python train.py --d_model=384 --n_kv_head=6 --head_dim=64 --d_mlp=1024 --vocab_size=8192 --qk_norm=false --init="normal" --optimizer="adam_atan2" --beta2=0.95 --train_tokens=603100000
Each number is 128 + 24 x the weight over its row's rms, rounded and kept within 0 to 255. Layers, rows and columns count from 0. Numbers have three digits each. The size before them is the row's rms in percent of the matrix's.

# layer 4 MLP gate, 1024x384, rms 0.0758, rows 582-606, columns 192-383
095:071117104121134167158147176106138101116114153119114162109123135153134138127159132138099124109170121108159146118120125114148132135095119114087107123115116083150120109076141112152140140116128133141134136094153149181147126120163135129079169107136152142123151097173134118128150106103123136142144162164108118104165104155114127126147124121146116109132156134153125118087115116088159158144134140141118104148108132170127127090146110101162121145111140142141127157106154151107157120139133132148169158109132122148136104093112185130107094123175122099165100108129130149121115144125120146109
105:133113105097152149133128096154132146148115126091119135104102123135132130134086101137155134126138119139133136134105166122131123155115143097149104159146138115113149118135093136120120129048098196162111118144122077119118113154123101142129117116162139128218124160086095115116086152073090130164172106157132141156126114143155152079145143097140120149143105125133131146178117108139171134139091102162138120105118110166126139124129137145121169147111111138127126166132132137139109148130127117173134113153083116102192133120125123092116144073136149131111079139141124144140160127132126149148
111:134178122154141134085104113207152111116128137118107147123104139117106104169153130120123103091111100117117120122138141133124132090149124089129143122119137114163121097121085099130109123086124129139128099117097097158121107138147112135177139115130142093132130137132142143163137067127182074118137094099100147151128159129158113106127095109110126161097103095109114122128100113063142130124157113144123099126113093135090129054149161131108188133120124155129072158115120124143145181102155086122100127104139165126129153125093168096114140075119102083104137125121080138129136141152104125097
099:141120105116122140086094143062101133131087121157127123129094174157090160117130139185140119153146157132159132081114132126128131143095154149183128111131128114105131087108111124163130157127116159142127118098118123163135121138107126177099125135095154095144136132160157134110155122141122129115198090137151115140123141147148125103128138125093144101161134106129166106108154120151105165096123111182181135142134147140112121118126079138105122159108109127087151143115185088102105108138164137112127166129126110130124124107185159095118122141089105110088095125155160124126131152151107148090
098:170153151130153133143126117148109123144124144155118158136111088161123108119122118104131160142164116125186129166148128116121145112151061132116080099125101082120094164114173085150107100111128100147121097120156089114073123147160122135123173169131153109169140119112146130099112096119149098138148162097137129110125148129154090152142164150109126129126159152073162147073138128137102113142133114129153121150133131130118140129139109119147112117076156130126131084135172101118129130136142142147162102088147154157111097103156161158104204109167133111104088142153150108129099123147105145112
103:108131178106164160126116119149117101164110128120102120120141126122100144125144135124110105167143093130139120129127142154097131134114114148128128161118147110079138142169112111142135104149112180145139131119124156109131141143079119183133170108124159131156073107143140176075113177135099115132116121121111113107109132111120149077134154145143126181163147119136211136118130155145129134134121089094144104123151165164133142122119149115169130109087163128118119139138160140143147134138120142139123132167127110101119143116146126114084121092175136112102123111166119137164158176088123110121
102:152151137088141129167113139131174123118108170144161134121141137146112114168143134120167139093107160111148116132102139093177154170096129134146159133151118162119131119132114110151137117138146148104140130139123127157109135109126108184139123130157103105127103104146110117120171143136102158110103118097140122160170108153084099128092116137139155164150131073112084154132150117139162128141110076141090112110125119088086141139097061120149098151124134121121175139117122116129139136158145117098097148124094123145162133197167135166123160117131161129111110106132120102123119148144142150150
096:095114146145148167137128134112127148116127141113156123132134122149150160150139133166112122123150142087100093142136155086137128153133115120136162172109149090141144146079159096177148110156124117149142139051111120144118166149159127168121111114104180123172126153131094110169070120143118115101145105101161111166113107124142142141102163096129119108126152163127129178138116148124145172134120082121106156123130161121096156154119129159137127151135126158133114135167126088153133089144116091152162128109158127191132103125158129122104115154097146101098102120134146102100090045182150132099
107:164126145134126094114102110123122157133111151110126159168086148152172152134093103181131188143108095098152131172161083130155120127125117110130117152130122129109096118148135135165142131157122107162115125145136127103149054130144145130100122152140122102144134123140121065111119101094095099109128117107154113128127131121152127144131149106130153163134092133127109121155116126111085133165148119110140111106090150141136110145137113160132147132126085102108183129119122125117166159128131152131099120155142135120116132127129085149096098116155090101144097110153131103131156103177089148111
101:173137134142111129134136116123091118103156149116134127146076155112133105083161129132139114102170124149117116134095142120130084091084142101108115128098137172132070070107068121142150091108135132091133138136109091102132121124127124152124113145154137120127120126169118127156149105103073131132141192117103153089138147119112131129113081137117122117144081106115134140056135134143124123160160121121134134157117134117112115127065146134147178175099106152135084099134132083103124137102107147113119151117098078118114109119086111101121107152099131125150112162145115109140156163053136126132
097:086121118143145111094116129118093125127123143124190150131156107150115158055115129113125136081082110141122134125175102134130125155131128142113139147139144133146159125141157088125201133119129103166120139142117151123116118124131137144145103103126141095153135080136060154091146147141137175116124143113148109143105106145151108153122117146139136132149112121123199075128088137084124137113086121158109136105187166109165126083103160116154168093164159144125121128091134094131179170153126128137088148129154139152141122133114134115085113124124139143105149078154164116149115163097120137107
104:091115113118135133148116117108106134164144131071135123135142104130141113111105112180150118130128120099158115104132141124163136141119114091123103128153170121095124123154119126154170100100131102113137113087100116118119139094155086086116128174148120170144145144087163141158128132168136126121120135149120130094160194099162157121158142119145129107106107159118148124125115118122111149119153124150134137149110132139158126165129106166168148111080134074128115130142111159112155169121113129160145129177086105125116137141106096131102122158097106148126089130169175107164126105113170122164
097:085130164132116119123139150126107137117138111105169141120063129156083121134120113123092131126143164130099146138115122117102144131176104104111129141125160119130172128153099121160154167129100110103129152088118133144108138115138132154151194122116127111137108125132146123094137164113128113167092145092136117124089093101099121083103094131146143136133127104120138097129112125135164101118110096123160083124115137170118132146123148169159144102117118142131153101130147145164145149090138151126168135142119160066103143112091092163165158148118112141155100107138055123118186125125108111101
100:137164148142114096120126135119093135117105147161133115096095124129104108110138088136137113158138152148135165089124144140157103165124179123113143043141135124112119176130128145111145132135150102136137143118107099132141080150127118075150167150128132120120102125172138138107157097159139114114166103110108133131147154131149144133099111101159094122150079147142129143133098120153103145127103147150160107102141133129105168119134157101119098168105139154116110163140128122138125118176132104113099121100182170084143130150156133095118134100117091145130134089056143115134150140106123126197
100:113148131102118087176137123118167080133122142121109123137164168143114171112110129114123151116130133173081168136109138146117142144141156144119123142099121135114153104071137144126178107108147115169118123089101134169163122147147104165157112089117129135132099108137128147155116126132121152131146157143124129106136090158095166100157107138126123116151123138149149115077146128168117111148162134092121118122105109116089132166132121159102173118079133120144133123131135120149121150124102109143127096107129179148147117102148143121147156155144139118123091108129129108152129118170116148148
094:137153144148148141130085109129128109093151104145119109117102115076185119102179165137165113122162135124140125082149112148134146135107159168130165141152175114148147129151130114102125128152113125150135105177114145130103129148123141106117135121092118086131175130150154117160129125158091090139120170098152105190116131160101169161074133130130186160128130125162123163106120111146157094144114182143125122153157076147112121134149161095128140115112141107166172100155093095135105126116139090149135158153095155145137097079156122085115104123132155151115152144087151135135107130161159132133
098:085167112143153120114163111132088157156174169102128162166124151154143095143104123120160097112146130118111156131156119126168118140160157081144126095105072151131142167101125181135145146132110128102109148185116079153146134144120093079128114145154116093120132099126152132118159110124119132120133106146125094072089157101081108120148105076113101157139110073121097106150141109106135141139145117139086111115178105138098103130092111110149114134104116119128102113134113106121145112129122107174113101149100142124139129151149100141111129151119098094155085113164133095130144140172140111161
100:098128099124128096098145139094138159103096118093143141089114152155125151136175128149111140134090174139126150131098135100105086091188132169157112104135090096115124068127102090121153147127131065113111144115106140108112135149170166141129139146178151160110127119064106108109114135096135131152130117123104136128125102115143141126174115144112139162120145103115089165168113132123115149097111123180105119145135130103132127134108098161127196089114178167183099123152113133105119118164127146133145133127124097169097136125149100119134095151167157146138134147106114118111115130153110111112
096:130144177177112131131118084133130132098132135129126126122130128150122115133185127120157155095162085114096149135122184137108139157169130092127106130180147155152120208132114079143120147081146132144139165138136156120076121127127167133122114123172100093117126154145118117124114120133198108110132134083129104091120126125183119160086162088116118089121129144132123127133157107132146130132102141061157133113167152136118146124080118143157117110167154146170146118113111124110136182158134135130101141148128148120147110124123136120146164142105082075105112098147143134101137124114170106136
098:130092148148118135081143165124119138097126135136137138081167143109091104106084175111077150120110129126154157114139167133137111104112144114127149128135126163159138121131127122106099151124090160155093123135105149121158102146083111073084135146101126106145132141154161128138123131118123108104169136115097133101111133101132114137122134114131128107167095125113122147137187152090164126121176120118170143147169089144091157092160168145160156116114130088086122109138126107182138114101100090137161137169124157127129126176108130124101138148160099095161121087149133137102146121144110089117
100:111158167112124119128130144148107115073118097152120141115072096127127109154122144118147149125144151162099113108094107213115108079166109140141115139119111136099098136159092128148121098130125155123154165132133181141121118130151122132096142161111098153177157138147097135166125108106142118145125119137132129126144123139105138165165134184131111124142149091119120074123104111106131112105133090218113128121157119126091147126126114139111129153100125132111121157135124095085123119139156097110142146165105081150128129123083161129095137145143106134115083133136140123124144116139124154141
096:113125122147115167117125138109089134172144140149125129163168106111186120126102141126118147163147110143102127097150116088082084171146099166105140156146113135132151131131102087132149169105139124176141171100126137161094176135149125131101106114133124118152115148150107121126129136099094103138183075094117146144083095145118162140180108137158106089144089103159086114117121123122124143120123095153123151161128104125086139175147164118119116169101166164122093131151171125191151136154138102166103127129145152141133126108128167094100146099110164132139152103135110118115098116137123150156
091:116113151173186124139112122096115101128125118161115124151107067120134115105109150121157150101165130148152141136145138122130138120146114130148080095174087133173123129136145144124133125183139081143126113155170107146132117117106122135111139134122113104124144167124104129176124148187197095132145111131157137119105151147154148122145147150155105105093095133136105110098109118137144148164120117152142156122143200129136145151131157105146109119150123108101153147179151163148147106131081127111079118130126132133131118157102135111108136142083137124100129129136076143163129137150108092120
098:114129090158130121135131135077145130108130134145112113124134127158081153158110109132156120139118139088137137096149125185130130139149107167144092138106124155136121156148140125158090135094134126121182098123139129108112163098160147122120133113133154108139115129143153089109164101143147136108100108116096146173159116118109170140118173173139106121172118159156096117083166122149127099168108126107143116178179098145137105093160115171109115161132147071121130156127102116154152126155151141145150139196109128123094135115108095141160140142122115155154136103163128113135144138128149089117
090:140137082075170107174165152162153118133148088124108119188112089108133133109146080132122147162124122112101124097142117109116094120149112079144136132112110115130150143121127160088171165154117147143186106108123151114123147171188094121095120085127111117126122077136142125112129156106126118149074108124122153116142160132091132109117149120119132109131160162160126119142147117142116158127142138138117128152122070124148133150140070106127083179139159108165166104107151098104187154134136120127169145151070115158089151110155129146166165114132144124125136136100094127082182159138142093104
# layer 4 MLP up, 1024x384, rms 0.0761, rows 582-605, columns 192-383
096:097094143175173120138151098139119122139185152173098111121149079156174149154153153134134150087151127165162103171147102099144113091096131113125124103138140116128118124123132127136117128138123070141095090126164109171111166155161147155135136140120170127136136105149148133151137109125090162134152153142137066147154099148100120110115139117142113121108159121089087101157127103127115118119139129131147093117152189141115141152096136157195125150152121166104106130159152131115103142118121158110121132104146101130145118154156135163112131124138150135128132085153135111119098098107124160114
102:143131152151152145104122112144125113106107107113081120110128150088117105133123123136120116164125115154138166126079127065104150108137134124101104170135107086085142158118093100117070093130138137132157116152106091121123116095135136099132116107110125083161131142117110144113057109144113186167105136121111117141143095131157105140133164120125106121106125100107087133127121077135189103080149114129097093144102160124093098113120134133129124148062140090152122135168089171145155155108133109130117117095149136143121106130161159155173131132137082089121123119176129121123189155085102138124
106:124136128147145129120142124190157092151142131121150161117091155120112160152143126115126115118142103100139099136131130120170158117133096108163119125168165138160097142170150153167106082134084133152096139141112096105153131151127169136131144113119107109145158093110136122135148083104134133128120119117083170164134182105127123151121101100133145156138115146137102153132105129116166097125109056113124152118084118137120130066125117102079119169113119156124096148136102147148104101083178102138124128148165145092114106137123167114180144134138111130106127096100119139088148155124093091133
094:157160124104091118151148149131071096098088129093170153125102128134123138097107144171144102144128128168154159098107148132108134148125130110174172119116100105142110146118068117109111163171098142141112189111172127134176107178152136151122136142095135116131174112095121136160150138137108152147131087176146140164132124136092114140129132159111126120121159126141131094164118120104111145116179105141120097134104105159117145139132088124129094157132128125060127105117120113095136128140118160100124130133152151126103173129133172141127120111144092138136161128104121138149111143129084119128
106:120128068128134186109099109125115130132090124098103148113150097110149105119105124166092159143143175173127156106108127096144151137138083148107094176126142097115135154094174145083111085110152128127143081181134092108114153099157106139118157159165129120153131111134128161111142146132130086111147161149111133134121136136096122109129133137123148155106143120114175168169124135146098143141160173122113096065162138117172155180133144169116096126080137140113103112142149119148154122115157142160130121124123129132130134144120151114146157128122116144108113154133130130111112121130094133157
104:132138123078145109132124084173099123115128119107143123163110131134150126142125124116110149123107105144097130134132166108101094107139166085154177106130117116117123124100106136113133126134099133113097171122143154190119108119146157143169141106099106130101174102164120117125124137099113164125095119065141122120136151135124149150138093116123135133103078104143126096112131137111134146162156180148125163097157140166154097129168128179166149169136117127159140116103165138149121171166128135091092109167095135127144173113128126128173115148132145104135109177104138125138121164191168173126
100:170139118112110145107107150120123123110107109161092087142136119119161134165129086102135133131138123153139170060139121096130133106125124135149167155155165162119135112105142142136129113128122130109165169124112111137102192114140167152073178130110132139153150162136049157131145154124144124113119090112131118139125144092143134097146117121115162132131140161181127135142113124112150132135126127136120090109092160154118088129142108145135052128136131100084106100121175111119161071148140149170166127131122140156127109152168155134113153141130101157111145097113146114148115160119152122113
099:151138133162128098157156126149111146154122125129133102121075098157114114151134132153118132152153121173127149087115112153156143113115109097107188130070094097136107146131178093139118099133155158140079158112107095171119157138161095158103131107151130131133101154156139120131136097115130109089102139110133133050118126146146125128138112123122115128134175153101100107120126108139153137151137135118118151152141148138132161127133144168113138114092161157143137107128098109113123150147097128129166181148136166146126119092110142132127125145129144131121124173122096110109131126138194140099
104:125102135177112146101112131155173171123137142155107123175113115112125140135117176150176161106091100108163108151080085076142145089117097158118093151132116152116119119127170168113114127151136114145081156135151136119150084124105170107091098146144131080156140135138129119117132142129133097107141128129161161127105138137145106113139136110141150157113051101115110140177107136155091138200142141128166159092103123130176107146091107178142155130139100147099120129124110119093141104106122129114128115126147127096159133100080181135123133157149157116128149134145162112137135119146138158106
100:160153115162151113172145113151128140156173104140128112133145096114112146116139113102117152156130128129106125118125115102186140113113123112146136104073113138141123181129116148126146095125114130100165125136112176097180118134115139152135088116134089135161154112107071117141086134162096159118111125102138139150147144122124135120152149122100110158175124141154113157183122150130161136093125110135180116139155132146123099115141124093097096081071113133175126141108145159120145148161151105088097144122128084103107177120113162108140111102100099109077126106091123112110150139099122114113
096:144153134127119139079065123095130151143106142153139139120158082160139104120112144155096106123096156152097096113098078041095124117103133150145086098128120157121118119110145158157172149186114149162162090134144140147080093123140109115134095082149117132152124131158125123138134085169154130135120153141141124127120113164108112188076089141144080067153101102102147118101158117135071084127119135103127127150115148105141111125137122129130127147149130131157158162136134144125132190131128145134106164131108144138138104153133169140164136135144094121138123123140190107153129134131140113144
097:138122103137110165128158142137112139176116140135137135126130116108122120122127127156131112158157079117143125100135109087149136155155142100153142166134131127129164142177100166135128140136106145120135114132117092093062160164120135096142170146095123098156143143147150128128096158132142110126141112124147153132154155147100128160109146142133102073127139102135147123111153216101083127148107106152054173124152151159107136113110102159106098178147167096123142107094100156149135108132163104162131120171103088119154130112126141139090106129123130136119154155146158121154125121115116148143
096:153118132180101161085131168124158132117120137140135116187138173080147103127182133094153106133144108109108143153087126120097137144132129135137121139159117116130160152139145087110124128077138127149136144109123100118118110160128125172165170149127134142103113158151167134088130165170096082125165097172098107138108135091109155128108130103141137131174095115147096139124097112103066124147105162142149105127142099148112124127128129142113155125105093123090136142158119119142138080152115182171127118135125104129153128118109095067063150129116156124124117132132134130147141128103121138102
099:183119080133119117137097111072159149147115119119144141167138147156134090125119151125159111154133117102122130131196111098085193174130156100136136112088147110147118122152107125137111135099089157140090109134174136106127112151159128113135120140140101114149118114161148084122115140112158065145096155121143057150169150125071118098110130104122153163122157106134156153066114111146120088119167129115091140148123164147101136135151119158101099134118129127150108065106159145136128144119107107137122096106118137124120134136179140153163128103077107131160151146141141127128129098127137134146
099:116096139143172151152081118110108172121143148142105126118098080106140068141153141154132135111099102099108094105122126140186139087131129123088111117153121163125102121123141089123101135164143147103130150168121119121107154133164160065101146137133125139137109125113167137145165066152130125154107082149099124099126141166132099124127133094152163157129131121100089108116127104130132111088163147178116092172143095151144121134137095124144127097160108149165118112124101138155122138122156156172096178146096093072130114120096104188118168135115137167108174146136110119166148113094132107083
092:129147162127104154101124141116143178160113133100138106088149094120116143121106076126114084166132141191123121158132072129161118133113136102139153112168085131120137173130111118141122114122072171145110087137088126101106117126100142160116143140122144121159127116138167152151151115134119126104056124144130143125122100119097112155086169147123164147118129131098100164122105165071148150099143159112106103090118136113124099105145133097160114109146132112133090098098113100164091145111090108102127133140128176135157139092164136174121138116144143093162121140188137129168126122129158173123
096:113129127102126130151132118122111153131134154094153116148153162128107108126134109138135114138135157096161171109153113128129116119138100081119089149105113074086123140138112117165147125126174136123155124156122099155142139123139118095084092132129136165140176129129167090164129153171105125139173129148137137114121128105093124144144121129109146138159112107129125137144129141144156161117153126169120121128152109160119101112115119105139112121119163117132135125124138161103089121124092097113122158149127140166170131154093136120136106118117124135112128083126183089110121120120169131170
098:151123148119124133124182127120110124139161121134137101150128105149139108159124126104164097092161154145123120167134182111127132174143113148141131170100103137110147113163120146164115120090133170078108126085154162159105111114122180117095124111131106127135098103142109126097157097091112125122133129083139121157142154170132137125138108112152114134113145098162107093121095139152085116127078145132144126187130091113126118122154109140127141089135071119112097161169127117139129123114153053137135102108159153128133139111129098144112124101121141134114143139128126139123161132071137140101
094:139153134145140152134101124106109095142116148139090113114124171143176129124132080124092101128111140119135063165126157104145134099135130119153072143126127135156108124110134119149102119104163091085134129151128108112160134141134135071131172105055130166126147119154146118105134080145160133181116094200086150161151142118137151131086134100129073116162136146173091148124128141132150111108093100121108119170121122119095094160148116100160143131115116119131086152141145119124202168126137132148177093110098118120139103100113143148127128134133144093132107121116144134126105141108103089151
099:136141106123107130140123101141105143110123112089167107118104126149149107112127163136125113109115137148116172087125160113148095129136174153101136138141118114133167165110085108162127161164126133179117141117142154132130072141107132108099168128144083142134147132087145145152143112105109122084101130074111123134140140116166149091124122159084129144130083101139085107089160139134118119088139112134119107102157152143142134170071150195140116112095112162130088155117159130148133113143136109168122134118160108134117136168136152123112114108123113149075089138146111115073144103168090129122
104:102142140151112162133133134107105119102123161127112127129153127155154109124152123157166146092182161128129127103130151164098143066102110104123111163130121098141176100180130167145141108127083110144157108116147089121091075111158112128124118141138148114097146125119091124170116115132107105142155119125147120169094129117098123127167153122134121109137103098114150096125113152161141093130088122114107154091117175134128096134130146149138144144156176164119162137136134177097110144117137098139092107114142131184122146128095190140134126144175183142132127139143151098163126088147140156143
100:151132144123137149119121104124124127070127114124112095096127134096113150133132114151159135143145176117135100162089122130148123078136191123133116170099111121152094094112118109100096081116176109121100116143136112131147091167100141096101135139134164120109120108113089137079134092145139144122124190119105134123105148147123126151088173071136133169089144128136134149104129162111124136126119168099085142140095112127127115099121110151148163110122126123128140160142128129100140154106155147133143083129137139157099141089161172094139113169126094119156114125155145147105110153095136162077
092:112117121122137141158124111157094126148121122136140126114184137143112165124144175141107199142100101153151133121151102142143157126134136157169120159094096163122184146118118095104156133150137119143115151115125098126091090135139116167141085136161144129126126114125100141135142122096089170118156122139112124120135093058128158099168112108085162132121101160157121130112154116148152116139132136150152114121085137164167122118149130135133125147131084126135098139192110126120111112127130156124142122162146154105098147147129113115133108159118142111099142128101142129130150122130147114133
097:123133109138068105143098133131134120107114132152144121121100118095143123110119125136122143115114134132140127132112140152116138141120153104136133135127144122085095096124137088123127109152143143141090149126116172163100184114126115159092049123120140112096139081112121126152123118131064169141171108117128134141137071151121145122112136146091176107118132125124163126142095140154114188081102120140126113086130131156119178136154154126117164101111077139159139132090097085099125167146099107080132169098173155125108148126099158106117102122141137120106127112094109116131164107115153144127
# layer 4 MLP down (transposed), 1024x384, rms 0.0745, rows 582-605, columns 192-383
097:131082113091161138128140120116149139118097156088155149142150125164081156109140149144117114147159123118127104127130132128113182106139114185105100125117071127154145124142175165111148135102094092154153152137125135089157114099115087119109095112141122116127129114120144097138176107149126130139122127080114083125136109140168162108119122146160141093126140116195123141132114135142147140145140124130094096126143142132116153103122098123117153126096149082128183156125096148146166202131136142157121133096136138130141091098170122172148146146142142167143128136117126121147133093106122136146
101:158144146159109146135112147058136129085125112127097097132145133133092112156120168128106145147139149133108127159138124108171155132137084118099100087135148102159141137135191093151148099119136080117158129103167106142141166121124120149120131122093144112093163159154101128123125184140154148096097152110202112093087152131169128123138123143143137113124140131124120128099073110132107127101133142110160146103138098106114123129116157114139138117156143128116145099120147147111121100117080136119072137097134124133109128109142150133150153167122105121151140128119125120144067154092147091148
105:149098159093127151141108127075141130099137090132085152146173185129147149152114172148075111140158162130085115132136130147125137167126115128097134109113139142115115135131147108130174135157123136141143132094162133103130135083132121105116141099111143157170143137114089114116117149106125127135175117114171107136076112097087109105140140115110125108125148126094146131137134089163117134142137112113114117095083160129108144128111114108126122112127116132096162106140152131119107209116100132138115145140129138123116126114127130119157105120126100107119135147182161208162137140106155099154
095:147125118102125152159141105103082128065118093111084110131133128183144105048148134137124072141158131160129129092135145133077106145126127123136112137107150113173089108146164118091129119111103105122130138133156113129129091134105141079133119152131138135110188094134103126127128156090124135137140112122105148147144114161150114128098098113150137132161134111189137091128144115134145135167148185156138137156093155146154148111110144109129099142135141112131115091182111138096154151133116135107133101133165105117116131112101138161121122104132136148132173080128132109155074116172095153137
102:143106111073109147141106135080094126076114118076053109144108112116097144136123141161148152119181112110130135114102129125095112130167102190125074156150147156162152115108139122123128141131107110099117165157140115117184118114121132094133064137095138131108164130113153154087172126129153125133165121114129126125138116116151182073161154150114125128135149141120157116141140112115114125108104148152106108139121141181131133127171143113126127146098133132124145132164114148119154122104140113158146118111163125150146143109112143151125108119099178145146124124147135193128100135128076116159
106:137166143103112111167114105159092108139150150121170091182103171135110082155164146099089130144123165151092100127139122126108130106146143112135132119142112119133143123149130097095117134125109113151120137124128130169134138076135169124129171129127115112097127134162137093112111135146083179131163136089137096106114149095129147156128154124155125108105130132087103122101130116151115144154112113185139126131103113117145131159109049128131124127097106156131108141105132140152109143177123166100095111135120132166132102142136104158124133133110129163096104143132124053139106126146146123112
100:163116137136144172152104130131135139115136166098102117116136105129143118141128100130157165152139105123188121106114155053131177151111136114128132182149135171129127135147118149165135135120115113130142175149087093132123147137148121134116106136133126161127131146118086125117077129110161139103105135114150088164122100105120152108136128122121134139114131151154112125186124132111148116128139103146094107182117098140084116160102121138112067150126097103072136099134151140129169121128179141123141109116130097159151106129192143122106128146136135131186121130095109110121084109126154145152
099:172112138139125102116098141100115140142155143083154098137104151115106132156102136121130144133156131104133164096138113146163156139087141150117144138077151123121083126143158132187125127130153137144105168136124087135137139163148084154123112083196142128114142144136140106156130128115123131122074131141128131103133114115113151119103116144138146137119143151149125113145136102127123133154141126133121112141158114177142140167131109165124128105087169171104122098174106127127096183149104123095164127147151184113141157110101133117142096114165138117132120122121108130125089107107169126097
103:131126122140123130120140139131143136109128108163107140160145141129110124105129136161170139137095112110127137125085115092134153135096074141122116176083128131133116097096128144159161155160139123096092144135128121151128080123131133087127130078080142106148104181117177113127154115116139142148135133141154134105160116113142092104155123148115096152101138107121117153138067103184107109148135150139174117133111169144130172148134128148125126092118134153122132102127139107123141099151149141138145163148122121177151129123125124172101132134167112131116132070110198251158144117152094060109
101:106115120145146103132098107113107130099112163133128144121106146145111142116114154130124167148133126111136124104138132110141121137107124164162153148140116112145141123126105152121126130167169136132140172120150117103112119116098113130118122114124136140095117107113134124133109146148155070130138149087122181148167136117125177128148141126156126157127065122209130136192121133109137108116097140143154110149115151136115154152179137132129103098098134117100093164160127110126144105127116111121141107164163134129155112097134151135115145174115134088168130103126105141120105155131115119152
095:123142091127114163145150132125136127129130096129083148122093129115202101122150101147099133116148087106137127112087129119092089124110139108121126110100123155115106108077105163114120133131138161094113107121129102142122121142124132159121187117134123118090109115131115109165129108078103099122132119109121159110121125145135126105145129142128119127141139127137138146133143163109109128119172137126154112150075120108146122130160091159117102163110147088142161126123106145137124024116099139107178090111123128145108099108127130069161126109152108163159103139099097210089120095152116107136
098:128148123115164145108123137149115126090128160122128111139135114121113119110112111083186127139131117147130137129108105157153121142114138159133139125143148165139110143122136108171135129137150143138135131128142093128153132135123135138110126142139141102130138108155129097103140121115115147142105136126148135133134074138129088119107126124111144131122157103114163128154101113149126113137127129142157096129146126135127163079103119057148133147143114144103152153116126112132121039120158126125132145095140115142144077112166106196113132112150142124122122124139119249115126149131108093140
099:131134133096148120107127128143109129090135118157113131111102126158113131140126108149145165093122155149118134123131124088128174144147105121121129104092203159119122143135124119154144152144083093111095160107093149129129138129127099145117135136138109134161157124121155103123154127127109191147133152124171154106117111110120068104123080148152124112100138132139125125168090102145173134097121147122124086141163122144092161128135136142149119115125136106138136106125136145141128127116096152120160130157119128104134171151113111129169139149142157116153108116177115044154126154115128110140
097:102128128118131147121107138145146133134150131128091169129134104110081146124135161088160105150139127146137124134153103128094111138130113161138111168124161133153122081131170135171097119146159109120159152132129167134138142080121111124113106151136136162134167153125135117137168127124202125125144112142090134082115113099154131114147170145116122129105144142155144103112132091131128080160099135128148110110114068148141119111161144122128097141134099081086165136161133136103130151118131160162183115139094090114123105091101132116169119174124113152127068125119097086086138133146128100109
096:100138138129127107119124150154103156100151142154164168130104086110146103140140138146157122114115089160155112128150136149155110104127140086155145124127114122114129150142153097108114126116125168104112127189136131110096161136106179097119168162135115156124124135117102114149150127150079087133120091164173091097115162130154107103094128133136151146160129120095083127126154136136121143112114106112156121120142147136139123086129115127179127142166116128130081140131127120127107106164127159146117151156132098062114165154107114116120082132134083145133165120127143097125107097108162144098
091:135107089113166099123117119161112119098118141138113073140125139124116128125128234135158124118145156085124125106137125118119118124071108168153123161123125121120124096125144127123122135151181125130126128175140155147175115113176136095141131134140116151080219133131103129142093130123120124113217143104158100169145150143126144133093126119165107152135142151188146128151144116161139126151108108130145133148140087147112140147108106132153188149112127154130129103173074121091128143109121118123126129149086121149130127112151137002130120118129128183112104134061122089115116195125121099144
094:128126133089107161117125136135148112112126082128060106173163133119191111120097146183126133152152121081122158120115183172083107115126091076135129090093140155142108094112138134200102138128145113126117126156151095074141134156111112132114119172112123121143156172126142095101132123145152135146166092105135184116109127120150141143126138154099125102118145126148145118129130137108097123121144171116154114130092110103121151158155170141136130107135088126063161143140139141125123125107128151149151133112134129117086150149109125114117112120134144165170140112136109245129176137134129162143
099:160147143161142090135124135145120092145140136133148137127158078157146095127148135131122099089105132142149131163136177108149133176126112092095127120166126131090157100128144127143099117116138148120147115116118107140116123144113164131171098122125136116102129149146094117121169149116134097115107073140186134117161168167131103129110156138140107120129126125149081095126091123131067136099099138127130129119121191106136122113145155123104137150151107124139142109113139146130094156125152086160106109112157161107066115097112096121138141107153103095079141112111160056100165119098095162130
092:091114120115131096149182141151118169125137092151205139140143093144128128118098171185151155135128125119128113138094108109127142118139094130094123073133098110153092182151115143137111110149127125128097136141111140133108087118118104154148125139150121115139103116095120140100115127115100166137134144116158157124125149114100096148115152136096171122101127116096108142127155125128152147139136106127145133053112143136138143110128139180085110146118128094093122100116152097145102109100111113106122190103126133111122112114105114155119093102129112157143111145118114118109121105138120089138
100:140127108113147134120121126109107124106140119130104105098131155136091116130135153141158092138122125140149121123113138103115107124105132142106131160144135141140102142126141146129112118107119155126132145150116148118132128159097115092153122122119140163117119138134145106147155145109176122111138123157108151100130109106165132123083108100094110109147121138122118157135151117155161110165156117125113108116142107144099153109182135099155140165142134135068138111150124111184150035078140134161129145181125162123116123121122161128121118141144122120132142123104141223092148140124136077110
104:103155143105137111119117100122116152085145109118123103127080117111108128107138168082165167086105162135090118156099114163100122059175126171159107135122110152126162116176117159112099125103125118099153143163123130127074138112138128111122133129141119149135137136130114150138162133104150170144179077147103159168139146129130168152137140168146118121168122099157169101134113113127157078144136126125135146110155157124142123095142117143115147133123141129099125141184140117090119114125166085156088116140093100146110127136107133134096121136136167176124104144093142108144133117132156153142
102:136163122114104123123155107123159123103122114178165126073126137109146132129147093135126108135118119113134120152094173132172109109122183103127136128117086105135089102142089145120119118106135151110139138104140109118129082144120147131136169106143138128130133099100096101108101107147131159134067153137137104107141139142135079130073174107126097193113127164115142135095138163135146144139149101118140122105134092082148124099129110172136113114104128064122115091106123143087153122105168130121152123134139152103135142132183165134108092147116103126120101158149150076130126101128138199111
098:133124133159131153137164136144112133115126164091157136100131110129159137122091065165114102096119090126142133121122134110139101104118175052167131159123142136113151126138127124152118131113090145146146128120133130168122132158119101130134127138144135130105110104150134131140084176084139134115107147098140078082110121144115074127121164123098096121143117104161132137107132154110148123158151114138101131165141109073150146112122114143122145157140132134189128148075143134140118062136112113113145162110104143127113155151116115172108186130151144120122128152107141173107127119136111113128
100:112113168126111147146150079129107123163093116110079099110089138107140118119172120127114153141091077105119145157144154120111090122125123149140178133131107134119117132148114124120097126106139121099144118134125128145145128127122132170135136130111120134159116156170114119134149130140144114141158109136082131122111118101142152146132094169155156128096102155176100113144108122129104108157102106134142121138130126110128131115118103163162091134120122081138120111178113143132125027145109131167119110141093163134119095113155100123150126114097101108111118135098127050130102129147140115083